config.toml
positions = "rope"
beta2 = 0.99
decay_fraction = 0.445
decay_shape = "linear"
Each number is 50 + 15 x the weight over its row's rms, rounded and kept within 0 to 99. Layers, rows and columns count from 0. The size before them is the row's rms in percent of the matrix's.

# layer 5 MLP down, 128x512, rms 0.0904, rows 0-50, columns 384-447
091:57 32 45 48 90 35 37 19 40 82 50 42 49 56 50 44 64 51 31 83 56 53 93 35 49 39 45 33 43 45 54 46 48 43 34 56 70 42 34 49 55 48 52 46 26 32 49 34 59 47 84 50 50 30 42 65 65 95 49 66 32 33 52 50
106:53 58 81 31 38 48 37 56 34 59 56 15 44 31 44 72 35 64 40 58 46 55 72 57 31 72 63 50 59 58 65 49 23 42 18 52 67 43 46 36 56 31 71 58 46 26 34 57 28 57 34 31 53 34 60 71 47 68 56 78 44 42 45 41
103:35 51 31 51 23 67 80 22 48 40 60 28 49 39 47 41 38 57 35 49 44 45 52 48 52 27 48 69 54 60 43 44 57 40 49 39 67 50 46 39 26 70 42 57 58 46 46 35 43 42 26 61 64 37 35 63 39 35 37 48 41 46 28 60
104:42 85 45 35 46 74 57 64 54 62 59 82 66 54 31 37 84 59 50 46 45 59 63 44 73 38 66 17 59 63 53 55 25 62 62 45 37 51 48 59 50 60 52 52 48 52 65 47 24 61 22 69 47 60 59 50 36 37 62 46 41 54 29 52
095:59 67 41 38 99 42 42 41 14 60 55 38 80 40 53 54 52 39 45 46 54 26 44 32 40 15 67 53 41 63 58 58 50 36 55 64 23 47 38 63 51 45 35 55 76 47 40 31 44 48 52 45 41 44 54 57 70 51 43 42 56 65 77 33
103:33 16 63 37 54 32 36 51 71 64 46 21 53 79 53 55 60 54 55 70 46 39 67 31 59 49 63 68 55 46 37 43 39 64 59 42 34 43 34 16 32 57 50 58 39 45 54 80 62 19 33 86 69 44 49 31 47 47 48 72 42 52 47 34
096:38 45 55 46 45 53 39 49 31 29 38 26 66 40 54 54 64 68 50 65 67 41 39 63 70 32 47 69 53 57 41 59 41 54 24 33 69 56 27 56 51 41 34 67 68 49 33 67 34 48 43 23 64 50 65 66 25 68 50 54 59 63 35 39
093:58 99 58 45 35 50 57 46 36 52 43 54 32 74 45 58 67 36 52 49 47 49 11 12 50 38 44 62 38 43 63 48 43 36 25 46 62 38 26 56 37 50 49 45 63 49 42 34 45 36 50 06 56 57 75 42 48 33 59 42 53 80 75 57
093:30 42 52 65 46 68 29 44 52 61 42 58 53 61 71 63 37 49 50 73 63 43 79 41 47 47 61 68 45 67 73 48 62 37 72 47 41 55 30 48 54 59 46 46 40 42 61 73 46 41 65 47 37 42 49 18 77 54 65 67 27 56 35 60
103:50 68 58 57 68 66 63 59 32 20 81 67 15 37 31 48 66 47 58 47 38 48 40 51 46 41 61 63 45 49 43 37 33 71 70 47 61 38 24 62 50 59 43 65 45 59 73 41 40 52 33 69 47 43 42 67 53 70 54 55 54 50 61 69
097:38 84 67 45 70 75 66 57 39 75 49 39 60 58 73 64 76 62 81 45 72 55 43 44 48 61 57 09 24 43 57 82 39 82 70 52 42 45 27 38 65 44 61 38 33 55 49 57 64 55 57 56 55 44 50 29 27 24 63 33 65 54 70 52
100:59 23 90 35 42 22 62 77 61 59 47 37 56 41 35 54 84 45 61 59 63 38 79 71 63 25 67 59 69 68 25 48 38 65 28 64 40 54 37 42 65 35 75 46 47 60 35 24 51 48 67 36 47 55 63 27 36 14 49 85 64 44 64 55
102:32 85 68 42 66 50 49 39 15 51 74 56 48 65 52 24 50 22 63 56 37 64 28 21 53 42 63 45 52 86 37 49 66 62 51 58 60 25 27 45 62 58 51 69 45 31 61 54 50 58 48 42 62 42 53 38 45 87 59 35 56 49 49 54
109:46 71 51 50 52 50 47 57 29 40 73 70 61 53 43 40 39 45 44 76 46 29 82 53 60 26 40 40 35 65 55 42 48 52 50 35 43 39 49 66 51 77 23 64 37 57 57 26 58 42 38 66 58 33 59 48 28 67 70 49 71 58 69 70
098:52 46 32 68 68 40 56 44 04 64 49 41 58 47 43 48 40 32 50 45 39 18 39 62 23 70 35 53 35 44 59 44 50 53 54 70 35 49 76 47 58 45 77 57 59 48 35 61 60 27 39 35 41 38 66 59 55 35 50 64 37 31 53 38
097:54 29 64 38 57 78 39 41 13 48 35 24 25 74 44 76 44 62 22 54 67 39 53 51 53 65 41 46 44 38 43 47 72 53 66 36 53 42 62 61 46 34 64 72 26 43 51 63 39 76 47 52 34 66 47 79 31 09 46 42 40 39 37 40
097:62 51 74 44 99 21 59 33 51 79 52 40 54 51 55 52 46 41 51 32 36 76 46 73 54 43 43 57 51 56 64 49 34 53 40 55 46 59 42 26 72 50 67 40 33 82 56 68 45 75 60 60 40 30 53 12 53 11 64 28 55 45 41 65
090:34 47 60 48 46 55 42 45 40 43 51 66 30 43 39 62 51 34 72 34 36 10 39 57 66 56 52 47 72 46 63 37 53 80 40 32 64 46 41 36 44 40 32 70 69 67 46 71 38 50 67 58 64 57 56 77 32 67 63 55 18 38 47 47
182:54 38 56 58 45 30 75 57 63 50 82 56 60 37 68 53 41 59 53 44 66 45 48 43 58 29 59 42 59 48 39 52 40 50 57 48 66 58 43 77 56 83 38 71 87 51 54 65 56 55 55 52 76 48 67 72 52 58 63 55 52 72 51 77
102:60 79 61 55 68 74 39 40 53 49 58 54 36 57 47 62 47 44 52 39 74 42 54 52 55 56 72 37 32 82 60 52 32 71 61 45 44 51 48 41 52 55 38 39 52 69 41 57 39 46 45 72 24 74 55 55 70 61 60 57 55 51 46 41
096:54 88 45 73 45 62 34 55 62 72 34 66 63 37 38 36 11 48 33 30 37 66 48 53 24 45 35 71 52 61 34 53 67 37 43 61 71 45 52 52 44 58 40 34 52 18 66 42 60 62 34 63 62 41 34 46 35 58 38 35 46 68 48 46
107:45 34 59 50 48 38 60 22 54 55 66 37 53 68 43 45 47 35 39 57 54 47 71 48 53 49 53 78 50 51 46 71 62 67 65 62 55 46 43 52 35 74 47 49 50 36 50 50 45 39 36 63 38 53 44 48 57 74 45 71 39 46 50 74
104:47 78 29 61 47 47 45 59 53 51 47 59 28 34 52 37 73 52 53 25 53 54 51 50 87 46 48 49 60 53 47 59 67 52 61 51 62 58 57 50 28 68 31 55 52 54 33 35 52 46 65 45 54 59 37 68 47 43 37 61 56 38 45 71
094:49 23 37 78 57 34 40 56 46 49 62 54 33 65 53 38 34 65 55 84 55 44 51 29 52 54 33 42 35 51 43 31 68 59 47 54 61 72 53 41 45 62 42 79 44 63 57 52 54 62 39 47 63 59 34 47 56 35 63 31 48 24 36 43
105:73 35 69 52 62 53 58 45 83 46 36 58 47 72 30 55 68 39 65 68 23 41 26 55 54 52 37 43 62 53 41 36 34 84 22 58 60 59 52 63 70 47 76 63 69 25 69 46 46 72 66 49 59 41 46 27 49 26 71 58 42 56 35 29
097:24 89 52 56 34 52 52 49 75 53 55 55 55 65 53 46 46 41 43 28 48 65 58 47 53 45 77 32 20 54 32 45 35 45 58 49 40 56 43 64 64 48 40 57 36 55 44 65 40 80 45 89 46 31 50 47 25 78 50 59 53 56 39 46
095:73 85 44 36 51 54 33 25 90 47 59 54 38 60 51 47 39 29 59 49 40 39 40 43 27 28 42 59 43 34 37 69 59 41 56 72 48 64 61 65 71 71 61 60 43 58 49 31 38 43 67 99 25 60 44 35 70 43 57 47 71 71 28 48
098:73 74 65 48 53 72 42 46 08 41 61 65 30 73 32 48 12 56 53 76 54 48 46 57 23 64 36 57 47 33 53 54 46 35 39 40 57 49 54 57 48 61 50 62 57 46 57 45 68 59 70 46 50 66 74 35 53 35 51 53 26 54 47 36
086:45 19 45 59 44 70 50 39 87 51 51 40 61 62 43 40 27 81 74 43 38 65 75 34 43 57 41 68 63 61 55 39 33 25 31 70 53 51 74 68 47 58 54 30 52 42 67 23 26 45 34 37 51 52 30 43 65 50 50 18 24 46 57 32
096:48 73 35 48 47 49 32 49 30 56 48 21 56 68 42 32 56 47 58 54 61 69 52 36 00 72 53 54 38 35 57 58 56 60 61 46 76 64 48 43 46 48 65 68 71 45 46 74 50 50 51 71 51 59 32 37 47 40 31 49 36 37 28 45
100:45 41 41 73 39 82 43 43 25 41 52 58 38 33 35 46 83 64 62 42 53 59 71 68 80 66 57 41 39 43 54 77 39 59 64 37 36 62 74 60 54 49 37 40 31 63 58 87 61 63 42 41 45 38 34 48 37 30 42 43 33 30 37 51
103:66 38 43 71 55 37 54 68 43 41 62 71 38 59 42 30 80 50 30 71 63 49 50 50 75 33 41 25 18 48 52 34 46 38 56 38 54 51 20 43 59 68 42 39 26 48 40 51 29 83 49 39 58 40 44 48 41 58 64 57 49 47 64 63
102:60 19 43 53 48 34 63 47 63 17 64 38 69 32 63 41 58 63 50 57 65 47 73 73 50 50 62 86 52 37 54 71 38 45 40 72 36 36 50 42 33 54 54 54 59 48 49 92 47 41 47 77 36 58 54 56 57 45 49 49 51 59 54 49
101:65 55 52 39 56 38 26 44 90 39 37 26 64 48 63 41 32 54 20 48 63 46 48 39 27 62 24 42 68 69 53 44 47 47 52 50 82 53 67 68 35 45 58 31 58 48 53 63 78 26 47 39 22 37 64 41 59 42 60 61 52 54 46 36
106:68 45 61 54 51 54 58 42 68 53 25 70 61 41 28 29 81 23 43 40 20 45 46 50 69 72 73 54 43 60 40 48 49 68 45 46 75 57 30 52 38 26 45 50 52 42 44 31 21 44 36 34 42 74 50 63 37 40 51 42 44 46 62 29
092:55 24 74 54 41 63 64 32 13 52 47 43 62 44 50 11 53 51 62 47 65 62 65 49 63 29 52 51 50 59 32 51 52 61 59 71 36 40 31 33 46 43 42 50 55 56 41 60 66 42 57 70 61 45 48 58 42 32 60 75 56 53 51 58
092:50 83 39 26 69 71 46 48 49 71 56 55 40 65 09 48 59 51 59 46 35 67 17 58 42 52 34 76 42 64 46 53 58 38 54 63 48 44 44 24 49 52 51 42 54 62 75 41 45 61 68 72 44 49 47 05 48 36 26 62 56 42 16 55
093:35 73 45 69 53 22 68 48 34 41 49 71 75 42 72 60 69 44 54 24 42 70 30 58 81 45 65 42 30 48 74 25 67 49 54 24 14 62 64 35 50 51 77 44 65 50 52 71 55 34 52 41 25 49 37 64 57 02 45 33 58 66 44 50
100:68 11 45 37 39 32 45 40 21 45 53 52 64 44 29 55 41 60 35 39 40 38 53 44 36 42 44 30 54 51 38 73 44 66 61 44 68 35 60 54 54 43 41 54 62 25 52 43 44 87 86 48 42 29 56 46 49 52 31 66 63 59 31 54
094:75 29 33 35 52 45 41 46 21 51 63 66 43 64 59 42 53 36 44 73 52 60 29 14 69 81 56 68 54 59 61 46 64 37 53 85 43 52 86 58 44 62 71 56 39 59 57 65 57 54 62 54 70 30 31 56 13 55 59 29 47 55 89 70
096:47 88 52 43 61 34 68 58 64 58 74 43 45 66 56 36 41 44 58 47 46 44 72 33 55 62 41 59 61 31 55 43 67 41 71 57 67 31 58 33 42 65 56 38 37 54 84 45 39 44 55 62 56 48 33 08 44 51 53 70 54 55 76 60
102:60 60 71 54 44 52 30 31 58 55 56 36 43 78 56 49 42 43 38 58 60 64 42 73 83 69 47 63 44 63 41 63 16 36 45 41 26 71 57 62 68 56 59 71 20 60 51 34 55 61 71 78 60 40 55 44 32 42 34 67 43 38 41 72
091:72 18 50 26 42 21 46 48 29 65 58 45 64 48 61 56 49 68 35 46 53 42 48 27 24 42 35 60 56 05 50 38 66 38 47 67 53 41 57 52 60 51 33 63 46 37 82 42 72 59 45 34 62 51 53 57 75 68 44 48 43 50 75 48
109:55 34 54 58 56 63 48 40 82 54 72 65 61 60 56 56 62 59 53 42 45 44 65 61 71 41 55 30 52 48 55 55 36 46 43 62 50 59 53 70 65 76 66 72 50 33 76 69 80 38 54 45 57 40 17 31 50 59 63 34 53 44 56 90
104:66 57 43 52 43 33 58 38 62 52 29 46 67 36 60 41 37 44 55 33 51 53 80 58 49 45 42 37 52 57 47 84 55 39 47 52 61 50 52 67 62 41 34 18 41 48 43 56 54 47 30 66 41 26 63 60 16 42 51 54 34 56 34 46
093:34 63 16 54 45 45 30 76 51 16 35 47 57 44 59 65 60 52 52 49 48 74 33 49 35 72 43 69 12 54 51 43 71 29 66 34 40 42 71 87 62 49 37 44 24 54 41 80 59 52 55 57 45 43 75 34 71 50 51 46 34 57 48 49
093:48 53 55 63 37 48 61 59 66 51 63 70 37 32 51 44 86 44 49 38 58 48 65 43 34 46 43 48 41 59 47 51 60 40 33 42 48 55 46 66 37 68 59 44 78 43 41 29 56 41 63 66 42 50 36 60 57 41 65 44 57 66 66 74
103:60 29 48 05 51 62 32 53 86 27 43 47 49 53 70 55 54 84 46 54 47 38 66 48 34 61 41 24 57 59 50 44 76 35 39 53 43 25 72 58 63 41 67 53 60 51 68 57 67 49 58 61 46 42 45 50 44 22 63 40 65 41 68 43
097:56 80 50 53 70 73 74 52 34 44 63 78 56 48 48 24 40 60 61 24 67 53 60 62 69 39 58 31 55 53 25 75 60 20 57 63 44 64 40 28 44 62 48 43 69 71 42 47 23 80 32 32 68 76 42 23 61 41 31 83 42 50 58 54
102:75 50 65 62 28 59 47 42 32 43 42 59 31 41 38 62 71 41 76 51 52 69 53 47 47 25 56 58 47 72 30 52 46 67 54 33 38 46 36 55 64 27 53 35 74 74 43 33 26 43 68 64 61 41 58 53 32 32 55 56 66 53 39 36
095:59 03 67 49 68 43 49 53 31 35 47 50 26 59 45 58 47 79 40 88 23 47 23 39 42 21 33 39 48 61 72 30 41 48 49 38 61 68 46 28 44 54 40 66 38 47 16 70 26 54 64 41 63 67 63 48 31 29 55 52 49 43 45 75